config.yaml
n_layer: 15
d_model: 192
n_head: 6
n_kv_head: 6
head_dim: 32
d_mlp: 768
vocab_size: 8192
activation: "tanh_gelu"
norm: "layernorm"
norm_place: "pre"
norm_eps: 1e-05
positions: "learned"
qk_norm: false
attn_scale: 0.177
bias: "all"
tie_embeddings: false
parallel_block: false
extras: ["capped logits"]
init: "normal"
init_std_qkv: 0.0338
init_std_o: 0.0
init_std_up: 0.0338
init_std_down: 0.0
optimizer: "muon_variant"
lr: 0.00238
beta1: 0.95
weight_decay: 0.033
lr_head: 0.00774
grad_clip: 0.5
warmup_steps: 200
schedule: "cos"
final_lr_fraction: 0.1
batch_tokens: 32768
seq_len: 256
doc_mask: false
train_tokens: 340900000
steps: 10404
dataset: "wikipedia_en"
Each number is 500 + 40 x the weight over its row's rms, rounded and kept within 0 to 999. Layers, rows and columns count from 0. Numbers have three digits each. The size before them is the row's rms in percent of the matrix's.

# q: layer 3 attention query, 192x192, rms 0.142, rows 0-64, columns 0-47
# k: layer 3 attention key, 192x192, rms 0.132, rows 0-63, columns 0-47
# v: layer 3 attention value, 192x192, rms 0.123, rows 0-63, columns 0-47
# o: layer 3 attention output (transposed), 192x192, rms 0.109, rows 0-63, columns 0-47
q0 113:515453475496449495455505474529467497545500534486538517481457527530539550428553537430558517516543488542528544415520496492495494477500523577512454
k0 109:462487491525562539527551447403487500471461550527501503481495506513495517478432528539424462474442510480477473544543524537501513559508599488548529
q1 113:443475542504506513547543476556512447491398523528475458425503507551578467568549496481528576491556491438487497502523473465524472438493491577422533
k1 112:551444441521477496471480581517473479501544521492454517437541455518455405484420541528503458505495447462453497506484549510498499595522498491570476
q2 111:477530445477535547501516492470509526407429510446418476471546530517503539471464554480495529623511429522509453553565476473496512511438542480455518
k2 109:463502515495524463580470446486517476580538521553505484528524507432433493478567529527556488474500583463492541435480532521517410434483499531471450
q3 115:450567506483502452473456502439517475472517399499504497535508468533503524518490501525528459488491414456455555509507575477532509524519480516451525
k3 113:576471492467512557470552488584478526507485491489532530488477548510499500505501497565464547475467523504512448492494485502486504466471509485528466
q4 113:471512441533517498493415452470534504532537437497540489527433494476537484514563460534508550533530518456512475533468474545543435575504479521562491
k4 107:536502547497495460486542547482459517410506490516549573459566505526492516478479459449557473493472488521488463427501449520487488428515550498428465
q5 121:513416524548578556502462446547534541513459478441579465536461530419504501450523562481569461516459463553566423501538473507461505551513440423516444
k5 108:460549498433458450483475462554527557463514517507525536497574485526473440553458414509522489482470549484474507504481556497523527519589519523509463
q6 128:519520501537490477550451500497434442499517459559411575443506522481514456475513518515446478598531484493453561471485464468500475460426550489512501
k6 116:445477494491510517494538424451549463518472531435537427519476533498523534589472476472509532441504511538533460566529517489538496475515405507486542
q7 127:457495458565530453575477586422529454484538493508446388437527470524466398542449529472483463521475451495514554499534518516500515471495532513445499
k7 117:558524571477493528522510471545468519472435461532488574513502472461549547570519481547513544518572448488475527470475427529497526483490544516485496
q8 109:464530508465511450440482486461578549458478506487458564467589478506418541544491482515446526534490522497435565507576512527517541554515576555513481
k8 112:560504489534547539577515518570434513556479505453425516536460501494540422459543514440523586545501500481551475359461472420489483445541527480478512
q9 108:517486546407544539503455457503563469542509511515506497429540509485557467523467488500511526565496473430584460483462458483507526501478483488435493
k9 107:449518425527457506555539511486524535501504512521442503557535553516468522532480483462493459457480535565478477537476586549513451468503515528542476
q10 114:509503453484461462481479546465508544497594433504427495482497444524561531522492489520479450489476499493478543593543423544470505442498483481521534
k10 114:486573558503496551528533463599426469463415523494599501572474454440483488467531517524535548442492484513500474492451552495536511550519507541425498
q11 114:509460486447493476432503452552453495450498518469515472448488527567444511532516501507519440465468484541550410490498501448483475559527616508563519
k11 110:504534474532471521567503461472501496544484486546571499534488484433563483475450532521541518538439497532432547547497549535496516462446430503424472
q12 109:527494509480474427475564482484503547432451506525535530487539465475480560473517506424465549454477551497515473509539440526549482553495524475490473
k12 108:510523569555534512515491505496478497526628506460447477525475499529512463458415514542490501517541461524540533471439525507472484442558522535517533
q13 112:516462570471533472485485534481526526467518502383484449465489501483482520502510554464480509492507534442575517547515498506464454428430520491541514
k13 112:514551451509504515521528506509494537511499500533426603510555486470448443537463453569481486508524523586499480480545534499506473499550484528475508
q14 126:467483552475517485509456524506492457569505473565406547500503538502481473513574503498483481559499483485440479546445500469558508430441490546432526
k14 108:443460482488487518450554523521484509503522454498547446495477556587503515474443417523488506494563518487501535489513526507458501525509524512432466
q15 111:488466542546495481423497424587564521519480495438550469493529468555499506491511519502528553484530520490551528474472463590495497498516507470529502
k15 108:463504516486495525501553575476431535477486484500464497553447454463527498528524493498422484561502501504413482468555506442512545518586483496532464
q16 128:553522475498460451438473525516488501474460547457520463559509497486554487580467532490513526425476507528555496466518501537467523516459509437590496
k16 112:491484512538509551456504530508500456539477489567535523451530507540398497474479499468454481578499486488444531500477506483466404468495508547499566
q17 118:448620484464462468479418523507522477501533578463446489501489467476566523472422576475475519526548466489498514544456496507492479461492484489500507
k17 114:548444537519536489483565501517453525511414446559523464577605537427534488477506479561584524476464535461487492436523516507522527518454525519545472
q18 111:484503524540549442490466512444429432565549526528499481530506538432491469505508488510517563438556497505468448539482517509551445558487511417500524
k18 111:521478443477494533530503497489510490465463462442484537449407454528478534572449514546462442596489583547528607465498531514489578499515499569479471
q19 115:493506522539559514494428490445465492475504515495519514480525545471494544517536521499444526566503559490468509462483490507483579440498485563457500
k19 106:459449460503464514495479528547467506524478426555527498487504542508601475471491509555507441397542452475518485596544471465496508580461509475520466
q20 119:497500516500456488517496485511532495493464525485448508488496454531503467510486511511499518525468521489515519463481535511547566562547454549527476
k20 118:483447446466539548510532515528501480475558421488546481532472585484480529532480540491533472448473487513419447495507480506532502497505456410475534
q21 107:534438445531443584533506500528506543482578596475578520518499542460508500465509500440461513578581529380524477427472518460548495484474515476529595
k21 106:468524509473504441509550417456500453556452514467424513476454484475470515518483567501539573428496467505500510536518529513495515503513519485549473
q22 122:540479451590502563522500491453532474482487478501481550478588528506476511483501486484524481519424511479478501514472382562533521452420499519553475
k22 110:439549519497534421481393537551475519508477531556558483565409500484536542455503515535480516497565458510478494528501590472512515493538455490422593
q23 115:528499450497492484497435452484578454459469508503500462566449468457514486490545541497485546490517555533514452545424562486483558465499528380505472
k23 108:506423554537542486451545517492444536548476456458588517433474528473564532472537519488495506482558475479478511525484505488548517556473477542516531
q24 115:484491472454488498510483522449365498442522479517489442552558448532483493493468466522455473529510505449447523541525501507481530512490507505511531
k24 110:475480540602538471498472533566521469538502520467526536517477520496477516616531561528577486517595462560522476557553512490473471391486547528474480
q25 118:414494519569526515523431514494502451447483561528460479529507501453548464558467445515528499486422490457533567563489505447489477465502519620537526
k25 112:587562530450524572504554544479446537571486425479498504438518482515446521450582465505505477547561483522494438504504479570484509462471439453489465
q26 114:482480466498507528464508484465474476478481492497453555448500502436448517490508571515530518527518467512557490534521540587470511532547493474512537
k26 117:499524469446452429529547462553496502532522507513568474465449513491497518508490490434516528508431496525467543411516468425499513472501479494459479
q27 135:509470488495516468521546511401525495524558466526407511511476510537530501530515541476474570517486468483503544537503510550560461437464477520427497
k27 119:401563498526541507524444463507509483426489476504544472438512535544468530463475510526528459515456549472458510547472472436481559546540481512489537
q28 111:515420499446462563483513528509463582475471551423481547459491519592482492589460451453480514515463521541454510503425481471594441594483445462449532
k28 107:492515505537530443556517509537621448500458479552396411443574483510562493578507544548525526514509422478536492488625522482437454456482475513505489
q29 115:485536460569542458477461455484466419448496474486456568502548501504480482526473457494469510537521463524502421525568558526538543465465534442512454
k29 117:534508538434484488528544568500513529516505561540487413482424519501492513535534489495502530486470548471465592481487461471531479495437471490525586
q30 112:532491498518510442526449595539530524499490491503522537544484437516462501444508426535467525445491447476463388445530483477491465502514506431476514
k30 116:506567516491495485487508475456466508467569533443453482493591528465577494490476570509563549544484553503513511516479508520527501496458463529530484
q31 114:473488578495551486496474485498435522460541531496500505496547526529508507543515492535548578496535484461507466526465441555413436479539466524497471
k31 113:513540485562451453449550497515558540463526531559447513505494464512473425482514498462506414565471484541472512481495586545566553427461553463491556
v0 112:589510492468430532463450548471461548549472504491520419438444502487452510545538438480460513523459534552504459578519469497400500463472527433486562
o0 123:481447586479524454532553511523538474471501515483419540582531493525501524446460535446459512430474509552532551565432534521481554432511416470489553
v1 109:459453507496546562491442501524469463515497532523552565505494529462560515453531497460505534467503524494447524498544465444522493440542483465508517
o1 119:556518495500473478475529506501491482547406534418479525540570487528469473505540447497452454459495524501471512437438547509551520466468488499534478
v2 103:552448515545437509495475475509467458477533431510471488520460500497508488502551535439434490510555539514495564484597463541433533506481466405523506
o2 119:526462492429550476530545472425525485538461510534508509519532551480567492478404466482587513465561501473536528467445514457512497513461492482575514
v3 102:562467435465476490530507588517579436546485529510462445538493457577527532450541474460518528443560544513538509475507496473502550507477434441492473
o3 116:539517502588481503443494534598490557492469507493462515466510483504491531469537494593483537498521531536482591532498501503462506535467484508457498
v4 109:483447535534463519509462515488531531489543544514486534484517488506552549477538445547432446541489484482401490446444554429564520507559534398485462
o4 119:562531478454499550471479540477478511530532546496535508550521482454494463459459486513540546469423465438511447408552505494480500510525488593495565
v5 110:538514540447487474521450505462484451459574527496545532541467463544458477521532499502432518507446463515434575553481548528477559574442468577479523
o5 113:521523482559511476543500491449535484439392510504406455505490532470553531524494582519569523482487489506481549427483508448511590544507546537567499
v6 111:529497467428467503486403460496483540493458487500499455450495590466497538460463561506476453490439517529427485548530524429472528458517548483562529
o6 119:535528567469460531480515463490457485519486518463522575556489526429499469532493537501420460457524533503452481500509510488482573496518497509499483
v7 122:502483505509471489487469572448473436535484485492545437480535537498473452494477479487507461472541515487504493540535511455452504520474429488525511
o7 126:540462520509550534516457433573480485521526434466422472539503474534517580479456557488504520515445448503542489522522513509509465551499497454557495
v8 113:468480570524526553578510534502470561461510494483473477405498494528471516526524453501494392527446474540584500511549456405489548510486529498535475
o8 127:549500496517450447506440527544498407415480487528545452483502545545455508461411446500444486517483535506482537538446523489387499481433501500478494
v9 113:498516497479520406581420537569457541541484516505552530571503487542408473510515469558572445512474514464462511462525531415571504493426497504524564
o9 121:511506481502568494527404486452472565464481493470510494499540493482494568508466478528438571517440522493449514493445468486540459562517513449446519
v10 115:491467501571560476495494444511507557503502464501501459551486425483497411521515422487503522509468551486511590558508506474412520528522495471494497
o10 126:465498545442423579477535509565541522511498497572457463420490438506521564503432571492563403500442484531437523474536501569563522490547448534517489
v11 116:478511488576467459479503508363435532470474403506486454576485535561520526512524544534480595489518519511535446446452504471454511513508507483573489
o11 115:444536442486499527531529484546461490481507531495513548484442418460491484504455488526538461427454452535472443586527460539550457539561425490463510
v12 119:472556510580466504552552499523377441541496565457442566526466500510439436514532474474541479441508521486456494475454452531493538378483507517479467
o12 122:532432498448532563476501529509546516507449553500502468524469500607500523474542452559504533425498496508565479443483463443515562496448444510510516
v13 121:588503549517531526472571516523513496463422572488470467528550479489452419523577467507506438424546462523455458519512503475561512501481435471470514
o13 131:488514470483511476509424494512541531478536546534483531444465593512531518430461565418462513589410528528510495480465558511473489444448519458514533
v14 108:492528519540553440458499537510529487414444507486522454462463524491531504571539557522471479524479479515483594449541486461507514479503521554498487
o14 123:497517512467472512499524441466439457511488534514512515579507500470513533499451529515516547572521593542544505452431487499464547582478539499498467
v15 110:486438537491498520477587452543506573473466588560538464467508547452466494535484467461476443524477470484480517507559557539508493467509476511416508
o15 120:545497532534542515514498524415457468558595536482441492478463481499573481541450538525540426483496550507518499470514528455495482484485553519533519
v16 122:495446443483451466565577536464572449545496503477534458481454437470554532541529532501497539530475554556508485489453490468415556555483453478555499
o16 128:464490493482554486485447472492509530518520484483568515493544516503506474528380463553491607565550449533475544401647581538479557468491497482508463
v17 113:521470505514496520460481490440508539517457548477489485535491453502500550490467483498550502468491456501491511532401488562556483545537469461560525
o17 120:409439543499497532444473518483555510477532470522553522475511516528509446494525529525440504526490536511513460509556523559501481527479492446488527
v18 112:480473500426435524475514519429561490518474452528531507513480516524538509513484510503500536591529521544506503506466569469439477433492480506544489
o18 115:506532516515524501476514462473488566492525474451475537425490530447529444513532499539458491467508471479501453596509549546530446445475537488443547
v19 113:531496494473473441521419521494608455562482484446526555536562494516538490535495526501548423467476530424503501472476509468499503540543534516528497
o19 121:472498456512480596548518446496448519526518476518477472517561516423505518475468552574460390464484443523576504501492447521440560464480504499481524
v20 118:540487469492522512517463477561529540455542444470464458490477504508506576505519482450506509500458481455473503445544471509559547451490566539541493
o20 133:491534535480488449516539503448478448515426581494487484421521550488436426408500483451474572468429494438553590521529485518455549530490475522542531
v21 109:490485442529488418509448551517492596425554487525489534538503499516468545525525548518495527478588488441513526454494579498509557463432461516513585
o21 121:472541402552466562492458468509487476464541553458462469477443466554470420531488464473490481478463527461546485566483430508515513538499533587540496
v22 108:484497548533458494497509448528524546558493473536496518456551523522555489476472438480482489466471580462499488480556473466523557572467537489468563
o22 123:509497516497481463545545558508468492567482483513456498557438492519493438413465499630464501498443487483517512506537543491519493503506501531567431
v23 113:488553477524499476478429511463607486496503524568524422528439546515481468506482456462511498520480499467507521492482524487515538438491534523527438
o23 122:435452503582523413531474435496461532500498542477516448494533495510497535476475527512477513533494581553488542436486495436463441515510559562489527
v24 116:524438535441549504525437524435484479466563492495539478472523504468499536490414485576419439528519519482631519493533504522496558492491465434497536
o24 122:488546528554578424584500464458425503508487415501507484479459433445487489542543505537478486510496536505546503457534498465491501493547481477514534
v25 109:506590482556578438486505573441499498471512511548490503481514440513536504497551523473600550477467465457501383501477491535423502501500449473476495
o25 121:504471470486488589544436496566551508531547556423590444539528471470502472406520488466457448407528454554524586471564479515496504480467495491520463
v26 114:510459497450536490457540493552448495511479547537499541470476546533512456485447545504499476442564469523527507500424441474550456427493530482514426
o26 125:449456466485391533479446452513566481481555476508507506528491447569500516512535572424462476561522559517514519480494545503540446487525472500472493
v27 122:543481532482493473514481514480439568566480432504437493514478547407446460509499516492501464480478481493524435559481497543442490530530460507530431
o27 123:533460488571496524512482556487510503475545509530490573509452452573495549508433576480470485480580515477484558457498457520494509464477480480429572
v28 112:529475441395492444536526578523568527440489518584485559477560566462504545531471505502520503505457408493475561573584490550442541518516468439510532
o28 123:486538477557407514438529517531521501506437449463482517511497420571507481452498508540495435501555492489558479499459524492393522535466466520437479
v29 113:555509570461508422504418471480500477528508516495465445523571503551469529499524533549540466506479499482458611456519474534512546453463502483488532
o29 124:629478512493548463520437405507535524457432530497458506446529566437471547515521454522499536470443557520524488480489472518477524527534507483490468
v30 118:453516433538451521475555499446470514546564571537427529523515492421478533562476512533452553465489525454579534482479541490500436498528426541531502
o30 128:422537489452570502475471487465569531511478489499505528443487586554457546436540440507541456561507477559444522525518467478435533541489563475448475
v31 115:553531556512419500491500542476489423527491463532584457475443534516448504486548516556519491550561477456447478497508524453514529568472541450479484
o31 122:475512477518491434512424464526526562463550476421519592537501551551485525520400542475441519502471490531546561495448499495584508465507479537489540
q32 100:498455472478564576471528432524476516540529490475517441434465530502541545453502571522511448521511477407495564523556510519471542480433487578479465
k32 103:475536487496446472445491486538529474521473510509596459531451521402558512530479453478522526480487509547492430550526523519463547500539435448496536
q33 095:478535475442447604515560534456492482463599528518555493435528518455509446487488466508520532524538535539496566506455513492526525572477464468508556
k33 097:523508488527518441477430478527484491473438516555478490558495511491519505551476555461467528528413497482553433489487431505503484401495532505439502
q34 095:591535531460525496451436510504522529553507472485484539505524515471489481410506556568528519510592492551492456527435518527526482479486546522536532
k34 098:400434479528516524538502507515449477493416447458521466555488519536462549530608512443512478412462490451481494529530463498490535563538488513485525
q35 097:603505501451498501461490509459493465504491480537523435416502488528518523510399507433483483499482564426508459520494572507476524436484578563431453
k35 100:426511496588544552569502468519484499512562512522445481569523469489415424527531482542502519531541404514520502474445452482461460503541429445536460
q36 105:483419525471486461523514447512478506510453515507559423525510449494531537546491510483518465512501559609527483473543545524518499572501481496495478
k36 100:513526438480504521455502503489486486530480476505530574485423534470562496517452527515442505520432466427448509548518478441501484481523513471490513
q37 093:507489524553524503510459470540429420533537459478505510518567512486466495555565523516483531529523514570418502451539500455494519449505485447496595
k37 095:516548503468491474536499470494495560521533529487570472537537508456517555475476462465484536499478495415604524498557493483524514497480503539560454
q38 092:472559569501541510577511519479457502561482539527529493508530483500505475530529448501501521460506450570502541517511465501496538476560436554557494
k38 094:452500475548461458508436479564512561492495519444461485471491534488540481485481501554516464561451603463569512490430517545516462491478465487468452
q39 094:487524482518490424537452482478476506477500455538495490500578440529514473576473441490509536516462507509443535507437459592501462535479488512553410
k39 089:502503568502479512470460508453537506460516500453411454492442528539451511459543555547489546473525517478525471553502530457475447435561521482445554
q40 092:556479487586534539501468484508454511492500527513547510440480592539529447521498436492474478521531536431412530489491508592490449491477509540528530
k40 091:473530478432475442495519511500507544491530487495530522547430429471478538476455549520486523407488483553579524484453491444507531503525433517490497
q41 096:507537567547483480437550522519506502487514469478582514518529556474612490548555540547502523487512457471550413516476493489570517511524522523408440
k41 100:516417459487539535538462451498516480472555501498442464510515518518434494555523490480487498502517519539486457542547504490483435470509494471650534
q42 102:544501497496516437502502572474482396459476502461572538403410494474524548495513469481513506486595528482516459548520471548509445508469509555513438
k42 102:456481506511465529479471429523522581517530492525531501603536570496431474490492504498455533455394536553491546489519553540476539448595497502486575
q43 108:538532488538442547526490452459444478502496556483502522488578515470469477503467487513458551523550515417544572511563469479453526430485544508523478
k43 103:516498502416493508482521524468545516525468478553444490448462574545526522524461480527529464541503500511478422497448525515463497514526480544557515
q44 106:484517475485422456525536525501410526512502459504531451501502503518487452496489493540469474482506502466446565468501553543514482567487494507470482
k44 100:561531507490524510428498471521581525507514500493413553465594506476460447512533547502494538497440479489531490469475546482520478481505485536583510
q45 106:518484450467497551499519520546492496506453451548473449542475436594534520510543523538488460459457550559535470501500438492530518530534532391549513
k45 099:439497583530419461491481444471508522506516553512506482503543485486491479505488461440477474549494453556446490534557519484466459494512542517523417
q46 101:536501441511512481519494504435463493531560555559485554507512482440454413518496485488497507524531510457497501495494443526441595482523514572483472
k46 098:498453510452499506482531454522480500487384498439575509489449561520516551455503464534513522441486520534430548511455547492573534521462508490497433
q47 095:529510445496503492455478468443498503521503562485468488473517488492587464529489479527541494442556425542502542444478464555513496447555447559465525
k47 100:508490554498495511563561503588527479484493513441515490522505533504468608413544515460421519503469505502431467444547509493465519439508503425515484
q48 102:413492489517449587537509510524542457511492477410455445523459541500528434479487538515494537505524522512477431397409485499572537488506556573426505
k48 105:543486579498520468448455572508432495462528520471450626522587470495504548531500479539501445433471492472493518553524524525414401493482496468584550
q49 098:565501517523489539513407503511441472468490537434525546503534526460532475530481462488572542412501438483571511493479453494449538505492507564468531
k49 100:469528509493537527552560476494507558576551443554464470518512555522490503500560544550426450516474548469518516561507542480497502482496469472521450
q50 097:488515530410493520429467464573530459466547470521498519493551465392622482484458508503521479457529473497487467477595460509544515449490495476447448
k50 097:481464450524446523530506538484450518569489518511531514519432476514393525493485520468479505478465493447498519562423478475500439612479538529473478
q51 106:488565501469403466481576487534442464563466456504570499563496493572531516521568505515502551442478451555465566515577543521442448505525546496558479
k51 097:476416485520521520493486566446515539449509534503469465527502419500550468422448472496466472520486510479541397463459570494554519528531530481533520
q52 095:483473548544466435440519441481483490490468469485515512563531524484431456546509469505513451528475507552579522546532405463565479520551590515486405
k52 095:488520412492503528541450536549545518508491515493485562466512451531482436491497498443499532512541446457431516429565580492508487507462496516478605
q53 095:567542427442461432535508454463537569477476547502455524533438516504461482485532434478506426490507525439475409462510506482526496442514498491472553
k53 104:481522547547533503488502480513491512519498531488617533484541503539455550496435474561442508461452516594508527505491555460540482551502437518473504
q54 099:477523529512470485497477491509526498543449464509505539463525536554417482526511500603544495508463431501530493487558491519481535460555443562552552
k54 097:509473448492529494510537497452447520438528430470389496458514486474550483473488474474488568555500570539476502531480529461537467530440519521394519
q55 097:462460507477494541458535527529519484536555473581434490577456487513506462480555493540511477452438452466497526466495486556551498530477541404535536
k55 098:490481491531510425548431545497500524491519503488538519454513555481497535569458467506406562512559528472513452539582489469496447481459460554411530
q56 099:509516402427493535529534482502512513459453499543498484538532493453507496460552543468515420436509517475530513502574558535476427509511531487509513
k56 101:473536547520492491487461532541469491562480504407480503478465509516461524598462495454472566527490476509449437503421451484435561484466537507507537
q57 094:461423472528534546500465496564532402508488511515540470516587443508483523618493471571479511509551503441506451520481505502512478504536569520478471
k57 094:567578506483486492500477433443473567502493487485479495525456532534504464388521456483466468520480506572482562495516460452532519551530561473582540
q58 097:481504620458425620471483465527486564487421514465523513550488470537523503543494536576512458461542543452459565484537488477569488457470454474536494
k58 096:556506463489521491532550537585508465486541487535487481468480471467528518446580434504512519500371471522566452520403502481499535563542515445474480
q59 104:536455559450546472478499471540440517556505444520447440434514500564427527477501495516470483481503476538426480518502549449470455526455437479486485
k59 101:460568418514444523471591590483593500470535560546463561556451497523492518482543530480492442540441523522482478445492475546506550490553532575500494
q60 098:516457489433484523471485510506556465539529466490540561539427461598522521450485541467506442501439464586491464469471583462492470565474511513509534
k60 091:466555515519493484539492573484478491512439539541439476493583546478477463523460524487539536549559518460458482545503486561460445450514490443492453
q61 098:439528523508497490514474571477498473503483544503450527515501470522496476471484553502483498457513467486500459510568476496514451549456602432507481
k61 099:559467518454441515521590539565502508488496446515439492517550464555492481514516507438467457512459480599515545434451523463490457427580466488578532
q62 102:493532444452445524461538529617537536562487487498561491473499448505533501421467441503458471507483532499509483454528548475569516549505467434537509
k62 095:520477545483530489493510471476556527460568478494525521547511485533433484535441544469532469499501466550453478484477515586422482468530465513487445
q63 093:537463505537511492455435468461432493578469523445452539533555548522491540446493531473528440500509498450539500490518515509492525529577526482496481
k63 094:461446551404452552463538504542432503378511464552546479507499505487532459473596591552494499550539467557465449530495483548449572557484481521524515
v32 108:500527538481453496467503485505487492528538506525488493528538495519489590501565489399484601502492517439544569546493526426399469451485542506511514
o32 114:528472539511515471519510467445548530558471461565467516423461533572540522527536444549509562539511486523499486546471501490530501543494419483472513
v33 108:473515601587581499556555484449477532482501457455536457500445486595449480471513467482495458474470495489484390551544491406548502546508534536551438
o33 120:511560504414483448546466503570531523477544539515519467545471472531412577475477495519441472500495538511487491478431512538449523546475503515466522
v34 105:520469484478454554509464509580539487489450480495426498437550487563492481440499480549563456458534519474574552426552507554486420453536531487530435
o34 110:528458492511522491561495467460507491407513464443488495468565491491460528492578504495485527431510505402477458550427490501529543472484524464521522
v35 108:459508531413507574561454506546473494479497563494466554454517528462436563444499509503512471480475480504534462523545532454610513493507487533464431
o35 118:566480536502449450421585484468486467529451480426479473522486508513523556488565455446497560566542593504559516519457507464478515419521497573501535
v36 103:540495522496517438448577548462449570445509487384521496536523543545481464584478501473434454500478504493542530437485481460491549491532453561557574
o36 109:438499489441415533525487482522489455435544476630610492474492420515498498511504546524546431553495442471438503528532488463558494513500509463517436
v37 104:518566453530466517490546433576528553540477545539429502512462510508512565532455502478509422539467540497454448505463469502454493511494588471505582
o37 117:476462497426539534457486520469553516575439487493524510530562545540528458478538417489490574510468433440494555475480535447558519496468427500516525
v38 124:492479459458463436414505534461452511522464504573491523428478509521503452465463463544535436447535525524468467564531491500442427545501459515515431
o38 137:570540519503532492528465445498525533432529445487472571531558448469509544504470477448461526552412519448515501511463554546574524522489534498501513
v39 117:476575469468537534494549475492500480539486526473476527501518455490523533507448587566554426414517433455445487553465529508550476533581522462528481
o39 118:610552510465487444505400482530491502496457560451507501496491535465427500596517455492499488539443506568562538441505434496501563524520528493502560
v40 098:517518540465431494465532449463581448533542488484470557510452505475519565525500476494614536531470460565462535495504455561495424486499549434513515
o40 112:465548544576583372440465545434531514472436516529473493444579444492469463521519505474413546511580485511485499483543515500461514537507453502436496
v41 111:486521541586463476522477530449455478457516513469451477578525483437540436456557457527474501522466477522492488447506565494434518601444509464480485
o41 116:482543528461522555484469454460567543485578522576597535484501505467472483545469474490564460512467539500432466419448440572586475485564442464496517
v42 107:479503476514504535546510472452541453459420549602489581518545574457526408532397525445511495551495489517518515516536510528488404522547498483523518
o42 115:541508429576583466464466536515482463545475489388490456455533545513466538510602474494496544535497492533452509489476515418532514543513493523478527
v43 118:496509525494530470535453465473496462468523461458484464476513484595486491542555484430555511514565528472473511530467464497510537551467486523481445
o43 127:473442482542517554511441507576440490485479535543487501457526507469493493517470540574482553514424532498548457541565530496437471471465500481523504
v44 110:482458443457527521544513530473461477449531504567465531493505530438513578500496478537518517501535477440570465633498536594477478473523503515554491
o44 116:492510538504538458490526538529481529448466574391514548517544476513501428422479466519572438480481523474456474522531493487533506472518444507435575
v45 106:546469484494503452483507515564509540448487542481532516499470498556502459517504513537424523526519511523531482517553496456539515501491494478493396
o45 116:468488500433472456510564393503496424453514562494480474475468512459500535467484508457497479572521485482450502514494541534545519506509544519407509
v46 105:519459501436432517534532561471470440473465495516551557520486500474486509470448522428451511510471547509474500511515448527474550509536508408442475
o46 111:511427569526574446563455505533512544553439455519448519546471453467512551489495570534506483466520466468499520472551506425500466452585515487472502
v47 099:512602451552442447451513479544433494524467489487425513460457493512450436486480500458510470421473538521518429500426461465527445531506469538498504
o47 106:447506516451544483449458565483516521488501483523501459513513458537531475537475465516476561564510577461496527472612531486565549525471509402517418
v48 099:479504457523538571451499480530572462494553500493594605509500466549503490478535502517517543512546549490498571510431393519481526541541446481512540
o48 100:466498448557486508455556522453442552563517538523562484424536463471506487426561490457457508542514483503440412509591601512481439521512558462531492
v49 116:446533468532515479493497526478423574531486447536495550543517443547504507508515470452462571583509442534515483450509480491488462480453506594427460
o49 116:510481515540483552504568527537520453484517526492508515484581495500527532387484497464604461445483578463562532549436502482501540532511497496509549
v50 116:472526492500490429556498555476487492522513464566539497479470385438476495501503552528505529546461539423527456469462489452497549467516536575454548
o50 120:518440501419458556515626529515461499538512472422464461572508545484452472470518462587501472492491471533520444560533542484459479421528472485499530
v51 105:477451450439486517528581557491527399449549530579566510470496591575488519448478515528510486487516475483469525461466594480510508477537484477529542
o51 111:526570467549608477452468490509471586494488530395431468530536475447461497513523463532489483513445459484544456570532460504496525526508497532503520
v52 114:547547549493541516521387566468477534416492486543433493548464553579563531495496458518580531522485480488489425481485529427445501493553525437483452
o52 121:491527459614467521510474460512525502499426508453492520431490494424496548476515523525439527479482548524447587551571518514552534524479490557511554
v53 111:532464484499509460545449491548529433434510481481458594561470473489470527533546460505455498490438516471500507519448537529484476490529471507501443
o53 117:463498453483510523518566587453551472540514543502449393515597556473519500480525506469502541500498505512514471486560496485418499516487477542472516
v54 107:522524516459466563514486484495551506540407543476520480484515494470495448535479456465443402568487443484550540498490571507520518513482512468522494
o54 119:476501524512533497497480526474462511488505462528478558525533480424506529500503551564542562575454539529422466421459514442496455570552489464478464
v55 103:486570508515506425506503469512456426536451557536529548502509445519541391425481486527605462531503532431408509539494521552400446468521424462519514
o55 107:497470465497457574482459525504539565459500549456488467420468517560514528574580496481419493509430486526515522419546532533626588449488499475520511
v56 092:512439508482568458494488466549497511400440566456519498568520592509478486446492526434510530473591472499478569476562532467442526488508569467482555
o56 094:513491490530439602467459526488523441559556477506472499490476471431494506578556520533478430496465498493523466588434562533554471502503504572464484
v57 100:508494524492420543533518475572479396525547495432485463426581458523457556501515498532529429508511565505487509521517465516512473472485476481472478
o57 106:517487492447588483503550516517470478501456492507484467629467483440517483515498500518402564509494460514535498498533561488450615501446466475501446
v58 102:416532490512578524523489533512524476492531456546449471472435489440476509503508511557540565536483501462445516516523461503520482494497543505512477
o58 113:512491452487490488479470461455496512549480454477509577507494531574459456536556497495484498515616510493517469523502488416481472548481515535586568
v59 118:518515587502507540497464546534498476424422496476452508475477489472512438544449514512556562518512512533469445532484452525490461491541465547472485
o59 125:547486512493543514539497487437528477485541513489516518532515502443566542521515501427531482508557506553525479472513593491531435462436481486487493
v60 103:456468529494526543501493492496461488492527545425449496495543540554455537528498517554442503502419484534493533532475531424494559442498491449516450
o60 107:499485458462494545415453463446460438540526491568517499527517447497507492542541518523543432493533532505457450491551516546470467532521467563467553
v61 114:526527482495435589552473479535514423502509476468493464492492505412564480547561509530495378492515434568481466473522499437515449573528452528479493
o61 119:496548520460460511537572438482495566517439497505456488489521560438507469499389538469537675531512513475508486487560528502515507497528507497492487
v62 104:554452575513453520452550530460538538496499539476477427519495519499473514495538538559504531519634495510522488484484439456467525468459519495503467
o62 118:484536471476513487575518490532513408458575484539455495466440475503474527532487505456505515503416504532524500586388530487528493565468521502466480
v63 109:506573407559431542546547490545496532444434421446531488547563426451548530523439528572450487440469564539501479465503486600440531449517508532531505
o63 122:423554463464537505483479611473490440540495496543521526502422486488445443472573553501611531491564499478480478494489495466500592529511584489457459
q64 108:473524506525508471432474498560497537638489449435501471625544495504503472530518468486522479475503441495491556520503527482488550429611447491481538